Weights of a small GPT-style language model, trained from scratch on English Wikipedia: 3 heads of 32, 122M tokens.
Each number is 128 + 32 x the weight over its row's rms, rounded and kept within 0 to 255. Layers, rows and columns count from 0. Numbers have three digits each. The size before them is the row's rms in percent of the matrix's.

# layer 3 MLP gate, 256x96, rms 0.0884, rows 13-106, columns 48-95
094:108192125122112193114111112133176161131111142092132071088143188097187086136130125131139119105148142119156155047148115152113078136115137100095091
100:121158123061111123095107148137150116124114137087223085143134138108082068165137097129119175108128056049122137128103057161160119117161111078139140
095:210161109155147156099182148101123075110092098147166131119184126129172060123093110123188101127075143113113093103157151097076103141095133145097125
101:109106132110080132117134078042127103100098118143147115120174183108153160175114154221118105102180150143123140141105163123098133169122218141151111
101:126126116146111105136122120126197101153086103182150099131165124162128117122096132125135129134155148177114151108183096144066105064121077142047086
092:152100075133152113108022084107104136125145167114114136140150173111160127149165164139168128142133184109160151166081103118210131148108135095120101
079:148206141111112180101107167160103110092099116094098128121184092125101064118129129139126126126153127144143133104085125087119163174140187157173187
103:122135139114139095125110096070171123104137153145129112175144081116134110099108069105144133064188238165108099165144120188031125109138191116117116
100:223146142112094207152107140126145123096145135108098127133156119082157113156187070126104145111137082171148043133109119135115142148135126139148110
094:129114141190127113153132114117219159110109136135115126129135067106153178132069166118145159112152197129125122107114126122108089190130177113114161
106:112109161158131063158174133112144181125113135137146113132091038103112120101153143074124183108165174122121194110141083150119139121137102132089143
099:169079111116115087106083172128092153099104130138193154101199108104132108062144128163107083134136127109098168175156166132153116196067164141077187
096:072195133168185062127129076129173111110131102155132113082171159159088131158129114162082166152183168137120080125122159151149139123141130145095190
104:116070176139114119125115186084113186144123098126105154107150144151119173147166108151099081079101162153092095142058131120106108173114143104150088
095:123130159121026113130117089151090108124105113110181143116104152117094097179078165135157134056101158137075151133157082154120139125170164083117096
105:116132127157076092200140060092122140151153126115138107126079154082091099103145172168097166130123207169164134155127153120087100137194164162089100
097:119132079126145155151112114045119140126125111140092125107150137089153145143116155102172173072160120096107159162105141146135126173186146165107132
106:131120135084156149128170138115145182215130155131105153095193136146138164087049090114163114079090106138137122087127133076144087084108133127185141
106:098123166096172098121159168112080153137075191140124183167184147128115133127150161159090100081126096167128173085136123086105143133107135098145092
101:175117116147094116153088177133149111136105179153163114108085146058111127144102066081164100137106117146132168082133111102173150048135127200112108
105:088124065101165121152121131099107178125106090134102104094141185072143142145123083199156092086155116133101109139143106112096097138066100127102090
099:160086131156156150134179110165124127182152073174113150105121124086154153112083085178142115127133148135133128138159167089124074192070158115088086
101:131100145194199117119129152111110124137138082127135093061117170085106063152117099190140124121133147123127110075163097115129199149154067095114171
100:100136107172085097120166140130139149092103098130112128144152105056146069115096182094167109098118120179160116226108112085104162117154185141168060
095:145171128095136155159117109121111152150152147070087112133088108105076118094130156100134171117093133121119135153139106151148117078136134149093088
095:095157130108175164135122129122205158154176048070115171121124143081162079173137149152136160067153160157087109158107145127093149122166138099084133
104:145117149097109174124161116128083134131141131161046071155135090120136129089127110064150130104116149155118158149093191211092147130106147154064105
105:091093151123114117167097136114158163121044199087063117171162083161115139124129141117193141098088145101144079110097144092137136208114143124104122
106:151153134191182098168124108105143165143152149172132141060103158163148157056144131131096094103138129127131150194188175163090120121090135188096123
103:139079091068154193118130141082128182103124152118153132113117103081147100116083068115145128101150159131166114121164133095137107134161117117134102
102:147149164125128136117105171130152160108078125145096157126142145095209084127122095156104169152072170130199127122151155102183146085111178208151106
102:167083085155107095164099115098100076148148138120139085138094120062148097139083142098186124100080087181125145174122111095169085100146125157149135
097:164151064107163145180129166114153087137148142111136085141170137170125115194146095161155148106124215159120090157160106078172138108146099140055156
099:128153156145177100162080103061102121110091189180082091139060145132161102118052078117096173116115164142143127087110169175143180145120164137107121
103:110133083128114135126100066096212127140146110101123104090115158148149115090151157137157096085074124142129125150084087125125184134128126118084080
100:116089147158138116149139174125105134111095134206139119149091139101199117162106091064123108117164142169157159102110107176085191114160181126095142
101:142059072110156109143155139080104151101095095097140124116170133189107157092127114121094139103071120176111125198146160190109141154073154156106120
089:164082072161110139146124093077093107156119146194120144147155106136143107189137147141151171095119120149137141129134136139087129124095162127114056
103:067148085102140123189102120121108155101069105116112131096147152081175164149061103165138140118137172113160094175155119150139094177171115168117115
102:132129085106156100178135096119128101038085136069148075140139169090111116107166154123118140070154138129061093129084122100159192148144128135127187
096:174174062104173120147144165095200145196120139107060147156113119139151126132125093164111133124133176133177111152085093166164091175150104142169112
099:055120085106095121126130099113130133176092078086166130072152231133176155081167078177106088126148134141138083090129127116110132126089125145125144
093:133088160065104218087132115138068150145098089180121120137114092126127120203057155127175112121090132138132148102143199126109110078103155093161157
110:146152095128112129138128074140112102133159107083081088105159141171145101153096110133146137129069118148148193094140146067100176104144119199118123
096:115105122116122163148111172111135187131164123144142173075138132169099131135129196139161177063154083131114111087158207121112118174170126076132140
086:074110116149133127132107060119159118148152140108142066083078090115111070126151158174155151114128144131156111219121136049109114087139147157124063
102:078183115104145118165087144150138164111073122158153129046161107122132106125165104145091185160109147070149058184139114154160193119118127116136127
094:159141117119205144097138138133140139143107132106202143128143150197139151128150089130034144122105054068116093085095155135164156190105106092116148
096:125141115139131103125198133125141142154198159146105123104108117111080053021171124142109132128144119192135141155171120119130194115054128100146128
093:124081109145096102123114116089068110141125089130133113131138072091154138073100189170116152103070149151088098167153110142123146084141131223100101
099:145160174177178118134124098161081129124170139163125114143129133104105117105155107160086154082156094155116148078042070142144105123072184048137093
096:114128132164088163175130125116205114126087158132132110120136162202144141158153130119153104043106114163159111115122090206099097188116130103194078
105:122153155133112141153086079141093180142154114088168129140135095144080143092136182173043125169144100129143117076160151158127130091076142121109114
102:140110175105085131097132161120099149192097131112136137103133134162068066085054104130145137071125152146103176121176146139191151107117171151085120
099:152108138130136100120149219107093129141154152141155125135071125100075148117126170138139183102101126151098162097133071139092126047153180129124149
093:070150155126170141152111134160104079072159072150095080129111123124099089175094110133137126120136119192172171103119113114067139151173127146133165
095:112112094136115101176097101073077140074099113110149118116139135091072151088136124159169103106126090132181146096153129186161116127103153132110145
099:149132138086180118137129154092130149117133085171117057079113127072142109145089068147091195169112123119076134171073107191135135146161055139128132
096:103082153133050093148122072160108130089169166124123138178071217128119106122132114146154086107135135098144143134139087135142143096135132154049106
110:166130168072169147146128123127111150157143142205158117073114122180192092135094123087124080147167153121161184135131157138149187084096165151124071
102:110104105120145104113104096157141154151122128179139137142092172199073202138176142116127114067159155157135128186089114103099118133110176122064135
113:167116043165139098158171080104124170180172131130128118128161106124129167132148129159133114091060138142145144167130116089125128196171135157119137
098:147139113139139127143088053160156124120075100088103136164106126167110123131123155138129140116121197114116093085129076147168107118141038072141146
094:059156142160104117197112192124079202114142130159136113095149186060114103092098158148144140169138152134117103120154141133086115173103172145149078
096:179139110133144167178170153082181123156137100074134109133140144092114134119112125146154164098095120155169126152138141148095179142130079093138083
112:143150140124118160148155173171188157099141124113091110148168177126085120155128164108062146080083140171132105119150097176163180184170146142159150
097:057124115089118121146123116157035165138142076142179115095126096141128147092075105180131120154136159115158148139157150120060154088110145146151093
096:128090101079154145141084140147129112156068105180149129137067141141167145145139063167125084134137130161123101108078121104075134097126107086127053
106:189147152110069152141186105178140179083102102086095160148118162130124161075092099148136178107167163160144135151159115130122166151120109131112180
098:090169105116112097129171153065178131177178117121099154084168169138106112210133131178115129165118156155094100093167093147124124097154092131100122
102:102162145130065161173090064105132144149091161098148131165093097126090132121146181123050121118098109187102140119158141056136147171115112142125124
103:114065109104142127130118084074111132098135108117092128080120082141138109118133133103090138130132142190104080120130162133148178089148126132095115
096:114145070169127132142090105060127138103107136144148091079154147138118138096088118166081213119077108094185146131062140099144083151128127136155114
122:117154187137117142199145115146145095145147159100122085053074089148095151126103132101163137080107149096077110110146114102081161139082112110094074
096:155160163124189190110143132097170169128096119130074158097166159205145094138145100158135156114114179098152119173098164183095121157089194123080130
102:156132144119150139168114155142117175110089119128108128040132114158138121128127066124115133112148150135189157163107170148128124067094156161142145
114:135131130109095114167109163106106106133153141120144111045171119136172188098066112182109206149141181125149119132106088081135177109061124121143067
098:124112135119086101144147112083096138155122101121113132090128086119092117118062170127125120193043118166119112109115146166120147052076132071079082
098:180115156124112131137128109139074155114122149109115129085106153154111163084156127101100113126065104198090151087179144163111113171082205112107104
086:136129115147102109087089174174135199056128071193101156078112186095141141124146116124117103126164102127147118147116083144091136096073163082173157
095:118150097108121178134107151104129109161130088125132140121085106118127136131090141175143136111144144130041103088101151133092113085159162190097090
106:110138056149158117113153118054162163121077161098118138109186125107154124095125143172116114090140154105125120051081177145087071138119157120146125
105:148091114110072075152110107124185150164164129115126150111161063106120102092143108104145165137094109114121094134109098190108180140124139109076058
099:184149037091105157105129067093134122140151175121119182144124084157127178169079131103173119071083128073152153127132098107126143154172152134123101
094:169115114173165119139175131121181160110116071152148153158091158151156089089118142106113162107125104168126190150092136052057147098094088177151109
101:165118156136096105115123149157148111113101128101124148096131146150101154077159130099116128161143106125114111178094197136124151118033133058140158
102:152106125148097082158127105145106153075100177005146162072134176088152134143153128195122152076169158166170150121154107130156187148153146162115173
094:134114124106158117151159108142111134104115103186104136138159129090126052172090126134111125112121152132163171127134164185145107110077112148131076
104:145027177091163131144137162122186170162141197113123135106102130180094151139096136133163134126103147169135089161148132075164128194150125114189080
103:147148160137058101142101144063148136089122145128146135062122129092112167144175141090080184116115083147132155124130129170120140144072166145097124
098:145155177118111154158128116140048111171105102094088130141107151118065166165170161146140168063153159131126100183105088155163141096129158126069109
099:134127148188159066105142187105128136070090109122132121077150148153181121116149109130081140117078156108124121129146189133107160139093176133147176
096:125115134087204134099144111130101120158079117138128121188108097124103099136125142096121125125117114132121182081051174158073116152111111073148131
109:174107093110121154131088121126135065139155197163124063122103119174144140115118091140158148090117114171152083133177083124126101120136105136089076
# layer 3 MLP up, 256x96, rms 0.0886, rows 13-106, columns 48-95
100:086085134173089097138159110131141149170137062125116125100173147127166152117115177201147111103180147189110084138109164114085131122143125128083163
096:111140093151117114126164101103110082193122105091096124088124124076132190129144110212136088119130130130083105162095161143097122102167141118094182
096:108123077188069111133152081103151169137127147128101152130110070117141103082169211156144123122129106101141099151218124085100075127146116093112152
097:110182089087090114123084096126126143119125072151140140092156161040110105121123100179119132156175166119135122112093171150135088138128084112088132
104:138100153135107121113088116128145143086117056139164132152115143159124220117133170128116093125112157122105155143133137069059116101105160122187130
096:105118116103142135116181119118136119158169117143043133119126198123144154106189119068167202133147130191136157145096144176132136118104082096068108
084:093104082155130156200181063130110112172119127138111129123090063048147125090084145159136196130121130082141114141121106168151114092132169152147142
095:122147116098075127108121093164134099137161093121183110094158110061143134167099104122029170162148123118149122157135144137102145080089166083094111
096:042186132152102140182132152110146118157123147116086139163133111076142113191163137137106116106091110130129113131083049136180035125152110175138151
106:127137130081152089151067116133159099146159123097170101118125094097156141158188096159127088141130120094059135153146115122204176163135091120110136
095:156111075095187192166130119155160125103076143177149125109121171181166195124093089115101062146154148118129099117140155132089150079152087219123080
100:181129117087142184124098114125094093149136122125153138098095147085136141213132145078094159104139104067118101099132182161166112137142100134143058
097:130132106211117115103056126178146102052117147101073177080115139109135106112150156125107154105119143114200107113097115102100137097103085111174154
116:084112133101153098113039151104076131160109104159149140128104155172180146109152090104109126148167140206154084096123142079132138113151150104156176
088:159112163101144110129128139134099098098086172117163122127168145142142147088115169123128150071161170136096065231136160126129090155118165116153146
106:159138118114163095136129127146128133078096095109161096137074146123141000132156110111143151151183144125114167093144111108147164073172154099124173
100:188111105122138158088195194132103150147150153158160149146198103205110119081111157142075099105140117132118094115076113109147101135158167184153154
099:120143105093111110083122145123108141133106070100091132126107149153091170183168188150119073138132114099125101112140182174156167115131098141099135
097:130168115160111029115144108133122081130168146157150101122130111062113108152090122143137163099123056184104139079141118093188131090170089184129149
104:119169085087145110116147117089166134099173088122076160105098142151073148161168106157157147107173115146070181127137130183126171151133160110089119
108:167096172197111137139149130153176111143103124128113157102177153119118090101154176128033138111131172139154047140157219153174155131153122115120151
103:161104086214079073148162103065133120146102097154041130101151152138163176170153125132132145128146167172125126159142176188101107200140123111119086
100:093125140076086085108090027187155123158170164085128126116142162109115110156147158169115102174181132167167097185117121168153107163122159102092151
096:130079068138147086136048114108161148115102074103135117123059165113101193084118159114109136111134120082142155112054128131093119150130080123157103
109:133147146142143183120151127138111098169132103047131104130117129084123166113165149058121130201136175089194154108174117173197126110121213112129141
088:141156137101123127154200072120159129152115134103147183097162199083137100189094166149140125126186212110079095142138099161201133157120184155121099
108:179104160134135155102193126138106111132089026115068111155136104085186167078130089102149093151074095157133076168127081127087123128142127131140095
118:055140077170107135114154088101134131113143127140156117072202131127100104159097109165111179139110145176074153229084143124116085205131123166130120
099:134108089161165078118139133083138135111089043113152089102153138114113098127075124184127096115137152145154134119089162155089157132093142107111159
100:114166126072142182103115175112158123129063094053091138100148104101142152152129127179093136104154135178098108151135057089127121173095145155146112
100:130147128119100115111102155127179132109058097138111124081138129137143135087128154149061085168147151102139140094157111132171099177100141183091109
113:073096088106133119142152124094024128148089170115131144145154127133156141106134120155153094105100114144060109176103136141077095144071173076076127
097:100113154185102101117151135129136083129138114067146080132157106143138083096112112118085172113100131117134090161141102148173177082146119157129131
105:111133190117085177099104144102148092106147142097125130090132163135117175166152076099114123207091126109067130139126187096146151154167133122126192
107:149163167154116135089119102109111124106187142138142157110072093102045146145117133128134156196161080166116116066138118094100138121160082102072119
101:100081182108126199134170118120169130156130159141100114078134169133143137083148131206124138116159120141112153152117128173110115177125137192126095
119:133165100128107108161073097127105106122151146152136193126139104149152084166152123200097142104134183159193105126073081117163097102135087116142134
102:101114092139151109104070087150119138165139110180188158149107184057155095117088092156150107173113150025169109129080112114115138146129161111143132
098:137128112125080098157087118124078089081116148145190161108106125126112156117120146085073149141142154092119144152171138171172147107117136184128121
104:157118146077058135107059078141128167179153113142153122184136059114127144134158101167115145115127146162138101149170117117137120133121070080103105
096:085085148182086095092174130134135148168138095136154133102117073126119111138132170156154115128113212118054111146148108104091150039179092101137111
089:045098146191183105165123117136085064040161065162138117085160117109153104095109170121176147113190126075157093176129147133078154173102131141175187
096:104163149086137146155098117144137139144097135169074116102144167159111180161125081144094089116102170117111138140074142140135118080172079126116123
103:177139119147200074163093149088122091149111118207159115104113166147123152168194097129131123090128113096134080128158162096141159087153090116143170
099:143106129220121137157154123166144163126138150085175140148114110129157202106127103143166105085184103146131157092139157142193118139122132181172081
105:192103162133123135170145128158119118161127129111127138090053088148140142188148049126143135150118110140168074126150042109095160140133062148161145
106:132120098118134139144190153113114180097131140169135089145167172082148116089120174184142111154089158169138169094096080161087091112141149118091138
088:093146143145147123129140162061170104146096141095071119184143129141125148142089113123117095116127110135062151175172129083159082099119142133191154
094:186127151153115120126130170086102173141181168127148141204090119130123131162142138167118151112106128050107065147111116097173049161149079179054094
100:092146140121102172128154183125144143140149124128128139130093091165116143146143113153121111094187171144136149173089114131072142113124153097175116
103:108136079183116114127137102107105157100081115152116139107105145108154144195149131131073164120119131143069162109045150100162152134203176097098124
091:142115099134153168125188150117188112139158182124115173134086153116169074088079156126120132132075157120133088092130184086088087130152117085127121
093:131171122123137118137111098074099129150143171117165127170127148094183185155143174148036170146139130124123169154144114093154094155141126184124092
093:127128095127102135132100152144129113128144115066110097148146092183094055171166121143149129136154153058156192086134146128182124085071087083144069
091:109178131179173135160040104132145141121146143117158105152181094099151087132117124119150142054142141109193172154068112177137090121119112143109152
091:166105108159083106159128025087121148093123113189159119103117116092183168133076091158159167157144097154134145127169135129181082173126146099075108
099:138110085100154105092129139127094124159163161138121128117144133148197088120110166134151226082106170161022131149115157107147111130176115117157069
096:039093146230165079136101157149112130110086096217098124155149107126145119147102143119157099108099157130146136149137136184069123160122135116150117
088:125065179164088128087181138156099101136102163166113143152064100104203069110116131086130154158087110067156151114087143143090150126097097103057153
107:181161139059127124134119063183118180143129167098119119128058129124173138155160132137135108104136093135180182157143133112100123141124161111095161
099:096104190142153138130092206117087082174136129112129152180091152102146137062141152149171058136143196125125105122100150139118114119094185126074162
104:187046115197101137119127126134147125121113131117130162183178140120139079114133113127128109082077108103090184109112105104103162113177168107156125
097:090113123161107067163048104172091199139119176132149076105097123075140098181117148197074173179148098153060155150156129133109132184122081130118130
114:142115127129097175160091084118151057157136180144130094119154089106140096166145123113144142079085125138151167130106100133178086176197039153077098
110:140165152101141096071112130147121124081088097101092189126172124152105177123145147109066208122069129144135134160103157110138127166156146130195130
112:146103104151187110135153102097083165201129141170115106109099081116131094108114109157161101130126098119124148197120157089118147070122091128145084
098:175102102073133136136087116135122074110096150101145130156112126053118096182071169177133111106105133129118154129118111126117081151192109161096090
100:114123149125197112069136145149152145169076089090129130156129163146112162141122120118193100146163117116090157148133161131071090108150143076123122
100:160152154132124142076174130143132162104157090079164101146103098134121080132150105167122164151103042133147123131084178122144162124145107110186171
092:157159148144155148122134100043153173110136158086164095162114146125111127146169102115119167130094065146126100139114085079173110112155146087172120
107:072139147175110119176146122129111082135101158117111092143058146111115107102123214116089190143119201099141184150141179125138084144115153099102062
104:086162144143122151143142116098132080093130113151070103147069152117066136180076094124132145097158148119123103124113090161105087134187104110104134
097:147077138154167130145133120150103107107106177142152115117135139128107029122086180121155128143124077162150101156180145070124139149103053133099108
139:149100101078070131110135114117044131084067141157111120125192167066100139115118075124130178153123065148105115114160142136134093119136150080165144
099:211137114077169102126125122083150153141205075139148127130087118093127138128172167109095204139114155153065143132191089063109147138178167125109170
096:064058111128164100107162145119098135130073146185114124113095130152122083156159177183144178064104137109065135113076106115117081087125180124121118
124:100163157119129113101098112133122177141183122161185133129167144106068140108114165156109172161116142086157173135148089137108098107075174075147161
094:110117103116113182080145158117154121106116150179102100196171184155062142150086112112121074067112146143112138130186112154126124155099154163078161
102:104131115084148127131184184122099134143130125084085119155149175160104070138134052156149126126165103136111115069137142189166160176119167152124127
092:231179184144158120079164135134084149106110142109046125166092157118118153179130131131131126170100148109156140090127117105087127129130085117131134
089:155088130115140084083135119074159052123137109107144141117140141157083090131173116090157136140187074142126129137077185098178144142183138142047108
105:091159110144110123103080171143174086094138157101150106130131154091171172109066110144131137114145094157082077128084090114163076113158151132151083
113:142090162185113107114157158119133115150162185134129169186078152092107129138081149072104153107116132123144174186074069131107204143140142156135109
097:159078116130170084124104125149101159131197167135168140176130143113121086158095146223127155144139138120167165087078106126125067133193099105171181
089:096179147144089187105128149174131135154153077103098131139177102135088122196152146164087135135153123102175098123142104070119146138185110166106119
092:116128157104141132141104123126184119149078098115182059089093083174034112102190154142073172130068072157141185119131129154179134142114108167128138
098:144116093153140156137123149128139140126153125140184172122115124108178156154126099135151101143153161153195191126130082112152080138119172149104115
098:134121106119104119111126145130161192152118118085111074107121107131072175129157138151144099243121122123172134104153121113106145130126087110158121
103:137135133103194143122132201141167137095117175147124168182110116128128102115098115158142130121170147125130106132136096094113083122118125090058141
105:117150167154129122144156128125088141127150198124164137115130112075154110215119089173126137060067143119126098158138023124137106098124122075147160
099:188111144143134178109135157133140146128182114137071176139100176141158105191146094134108148121160145111151127161125088078062166111180140070072131
091:138135099166146069121051132157132138140107208111174119145115131129099155116123104173125150195143150117133118133082083137130122097157145072108106
099:174104119122128166088130177146152145154103155137165159192158126183102148146067141150127080133119081088169113096188129126127128127127111147095118
101:134163105161157111129129121129103052082165161101083130131188142134160138112167128145113193116138112136115064142113095179071134101137143074125087
# layer 3 MLP down (transposed), 256x96, rms 0.0837, rows 13-106, columns 48-95
104:150125116147107131166131198080141135051165160121080115119135130117153116124107146139113112165112094126088066128207131112142131142125107208081135
098:125115105144119146227118139121135136117192195112109196096114112169135092147104113135118119185136157100154132146103133103136114126130141184183097
100:087149131177120147114112104142134085167120148164142130078138139078154106187118132115111150150126098106184122096162109108192079137072124170122128
101:129179099163074115092116165161130162171094138133132143126143129170133176109118136168143118126132101083073148138143124155122131154162115122149115
104:123105113088167160133132071120095184138173056104075133146133098147132203093095135117108132098148046105166118093150161127207084122186134102119129
095:166158137146094135137126127105121093190174199187156144165108110076106067095118128156123077110110119088068061104105077083057154173138111188165135
086:175228180126131152119111153140132145118119106108107124144160092140065104145137177152148109142164145130147134130129110120090093149097102169126153
092:084159127138111204139128139137156173124120148126123114107150071125182133160122121103130138131145150149166163100106130142100194090127178105134148
090:151093154074132156115178074184167115093173084066183113111136152149117145135136087176151162128186128147095141107144090137115169148141114098158130
107:091085118127103107168153165116161081113119102185102091155099114099182083084097157137104166105122134074145113108113137107148086116135029089114131
102:139111144115142153152213148150152198145143144137101190145143123080105067050114124135087117087167131135152129123141134118105157155157135172153148
094:136099144107115099100097114163119139157100136130177149129107054099123110148110093115142013151149116093106118117107100113153145153060161125164088
100:192106110139117160174166142121078088134119136132135113133087113157116086156095145152132085128138084102138170154140102197153107120102135124126087
113:053096177159229135098066152118101145111124118088134180129102088183130138141112177088125144144134154134122151110144117109144103119116090100146158
092:100192122166059096082153143108062101108105090115108093160104134117110194099080141145130136132132128079111168120131111179146152115082110115163193
106:126111135134190076108144100129169143106103094172095156119143112174153147204120100130118110168093100072080160136135170136171180088086142159118128
104:118119142166154146119087167095146102108183155085104050119101097114135146105172091113153117163152087154131108065105092115065162192096107111119166
102:157148149132155136090144135122185126188075108199114197162150069114184144122108129176154120121101082142141117159134109091159163117133099146127093
098:102115162231118119186108115128157084076111111084178147095115100179146137146097152117152161144072127157165077121152095163129108121184141161139127
108:154136140172149109152152103123109167170127176084102116109114072169111118150124067156110107128080134096158123070131160172193139072099121095078087
108:085081156146135110202140112075138153120082105164114153049150147097128136142114189135078112135171130120106156137128147111137103135111161172147138
101:117087099132128123100178098139113144167156193106097150108116128178147087099166176147150141121121141082070101193105090105168103160123093092131075
107:158073148112144112070131178069120157125133120107197102159127099177157141069152102061148094103096156143168169122112122111131191096131126113128121
102:106171140125084144089096157129085114087127136159202124173189118142180113118109142085112070167092106161114138045124150089185133120177113048160155
108:149104135155118070061106079155110095176144121119174104131147169124110167090106140132125192090135142161137132127198133171153084140159059086097146
090:137089081194093086066097119144065117152127174162136102115045147183111176114128157104124139165132124134142147089111068151144159105154126091147106
110:176129114151097156177177096103073182170171094109150088171123152126139063135115103163089143169121116117083106111152123111158084150134135104138116
109:144142087127069142161148111101072135184111127163133174107158155107139144214105120118145120083114143158081117117169134103142103230078114130079122
096:152051106132098102092158120133121079130196128115128081108132146128088169129099145090167153090158105134168191132141148158103134130121053153077114
099:138184116086161100035180146114155107154163145112124140090139098163129140127089130164095153082148109140109118138103096157122140140148155089135156
101:088112173059127092111165157158117073154141103093137124154095130139106070099146118170135220102095098152129105081147110121164119092158134103116141
116:109087124106081193117150131086109097162155097127157148126096102159109141183151176127173143129140095131160150077089104077114184133122163108091126
096:176136166101171139015101138143127138143099157106140124097143159150098115170131141101156142095103092119114187060100144133060105117136159101090105
104:154141115137092136105179136151140080146226120118118127128147116139087159160183173090154052194119164158101137115124099125088093109174078086128150
113:089117100111078095174177177109135134155136090137157117100116126147163175105131125130110145116195091151112110156152164150106170112088114208199172
108:158097185213150151152126144115127131132102191139069113117103169156105129124091162129181140115166167180127097090098166178153163144133140169140146
116:135143156166134109167101086093126137099137111150098109135132133115148114185113094081140123160045171190144130112067133160098127117205105160143133
108:130121163101138131118155157145108060101145100148164130085125131137107111082092147117175136099136078049140076156100134158160179129068161212131104
099:139155112146159132175174149097152189118150121104137092112168112108147122109110122105130154124103063181121130087111198112142115083107101154113104
105:111109142152104042144109127141092165150168157131112156144087110104103142170166124124109159100111162103121109143135137176123178143067125130226102
090:135168131177114117099054153111120133117103088124122141098158082083144060201112068168080099145093120105145098147096145207134099127068161142131146
092:106139081074091152139161095076133134153088142149158119141127171104099178133123106135165132164109159116139193090219103144086074126129095113120102
094:067109122175168198102132132092132098089124081058150128136048125112190121111099125157084140167142105106107169134113101109142180121106159108116156
101:138080118131097174096166092104116147150177131159149116139157123111163167083113095141084165128123121173128112099100127118090082099105089071159108
102:144153089151076117078146121197150171098167165160106078136158149158159104102149114134098105125163146125068144133129096135099081096109089074160117
102:101092121100078148162118091129130172146075112143156095108155143174113179159084111207177156093099160111158197149130124128118143103143108137174135
101:110135112086147125163083143172140153150080123175104088093117108158166185134189163129106141120084171113113137080049195088180166147087112101158084
093:149088125147136112146159100164079121070148109128183179168070104087120111110142163138129144102162153201201126129126115133116146161139124172144111
095:127140047159154090115165106113113105181135122157134144088143180155091125132122152055079101162088082154089187090118118194147166140016127093122105
103:172122134147108134139126117110112122101107117136104156120065127083186125180084184189178100144071121146094093126099105161154164112111068160191109
106:090098157119125159099152112120136136133070143065109141139109112098212140144133112210165111130090128067108093087130110169158088169104143156214115
094:100151174193145148140151178164191137183156095131118184106131088149106119104186121090128098196150126119148094106089135159100122122113094155131119
092:090096164090093166111094111196173092071136095093139116148188092124098077105173106085145143122079130162103114075086102088149110141119160189142116
096:090086102145135132157131112156111165108127138181108062159122176096136177161113149128200107141139127079108064137149178113119167184167110129108165
095:069129143082121097069150159116153137096133151104140151121084095102085202097112182177146165145117085164118063083133179110097109116172140141157132
091:131153127148163160220153181140145152159137169098152168121110129117172081149156120089122067126096150101077107162057134145107136134127118117162095
097:128118157171145154068123079173166055106141145127082117099105180165164108107068071113057127172175173110100154183074140139140129119176138059114139
099:158106166059134099153130149109133193159169186169128141112111103124100122106119166152160129140147092065039152138085149100141136160115134140132097
090:087128165186132147115070163162139113156143141139136177132195156115109110141142123159146170081169190169130124146155120126119084121140146127164192
106:138122092155091109129080061121126130098117170101104171113125161165160134083090119139121140175121109099126074156116084162096159131116084136154144
102:114186153169123152081096119168102106167131125116132144126062098132097152141105132171109143119152144165185151093116125104105124186085129183118151
102:146132166141108145158113159193119132135145129126129160071093113161109113176178141133083139111169123107124163109165126117113123129053040140108102
097:157100095121159106221161105097123098105099090142101118106151144106225124116124117116161123106061132110101159186172161168149119121086104183171152
103:093195126093116101237109131102139127112097139137146151148177148187122124107158134160123081143134157130166156098090126149172078134155107118161165
118:095149115147148090000108103135119114147141103144143198096160173184035100161158129096121149136126088149140090133135113063109125139137192109087096
091:137091102138150108241112128130156108127165115111110133097134111130198113108090164117093152106128176123125054155127138139134120081104138174111127
099:108144165169107125122084150064053106073060112131165132116130134070158111135120132134161078133119106102096153110173164118136152135112141155134091
095:122147132123112153046141167141094117175139124115138173104162119175136113107155141133157140137145116101121183151163091104128083193153138173044101
096:169048171126098097102072116119108133107094159152111133157205132102168158130077130162125097181126104128127136099167118161132124094144121131138126
094:124071156102173173092107162191135118123126116080151098164139091182113135087131122123138123127147112150132115148117116147105186183094125122197130
104:078087145099169097110147116105114109114158195100163119099109106052139150084163167123115109177161164150084083094153112094080152096043069191111170
103:087076081105169097191119151081101204101135120127140162132156087138162097144194080138132171157128099108119162140157157108130160105126148089129132
101:058123114119080094146079162144132144135138115147107145046125103122121191137134150130065141145074131157165137155119179111128093140122173150178131
093:154108104134145149099109153093093094093095120218159135150160181074124122131166140107167111124133120117119136139127153148165095125138136141144104
099:163133147132105127179138140102166122141084097101124091117136143123139099102076174174134150151070071136158131114123087177156116147169135163149118
097:134160160161115135174161117134144109134140182152113174081132189143136156138118110081123132103175102159116140163181168124153094104132116167060099
118:113079111124147100095131128126136189131143139185137158192103090129116062066178163087134117160168126128164091110136126153125105133164140071104167
100:120126071141082111100134067153122091132121134097192181153180143132211159130181131130189132109152140151121134110072144068122148134125132062115125
094:150059097163150128138109105163111187132131130149130128092155075143132092133127117088147135163197096090086138147179178143137122115087157189179088
087:100154160104166149161084151108163098187130129126152123150189108160108090122133149155115158144100166119098123111137139163164102149194129149041143
088:121118140111154152116164158125152116152180053177153063137129144089140109132124114076160137173129195139204169160103222171061150129112184144116154
107:165143150117121119153143129094147154054050136108084147129090112070116100157104124118126127114167141085151106115139098148112045085201168103114141
112:162162142153100076118147121164060097186171054133142095173063122132100121120201236146108126143136130094151167179120111146124150101119109092159138
100:086123150115117120189093160099111116110157150140108085138060150156100121094088132139103150107149145080118130126124121124182162121042120155086108
091:123112073077144090153153151125150170091140146105127150113103130128192131084104151124126097093116145138104131156077163161158120080131161109113121
087:136109102144118099128112118090106133073111078164123194116159105086114120070087104127151111157152124073105091133121135084162138186075112133138143
102:145131064108094061107115125132113156125113146163095108142111160148132133137133102057171126115093072105095103109132120170101118175160118111110090
096:126059133144199151111140091109120123161176083126107148128124036047141140190141121178153151105117069089106152155109161106169152098165118116179116
102:172148159101226133063117160185189153083152127173152100177142147130050145175119111103126164195108119139132139133165160110151142096092092087120157
102:095146134111171168129130098148108128119080116133143095180102148154111181109143106121094124100136153167136183100153165140093112174205132143123142
099:125149132123146117046151137119161125127110105114144085101148114155176084101139147095073139150092117215107168134108140185142103153091160117123155
095:148137132115123138072153159135094108087178064091142117091172129174136138149135127050108116115095091054149125145178141091155135119143106070100120
097:136087135089114106088110146147068096123138140126196112078160123128218160107133097107115120119123129189120136094094155093102087150105133115165116
104:070151138156180129096087131113146109114123109066131136088191137087174135100183166099078181127077163187121111082144160081150119164159068112173124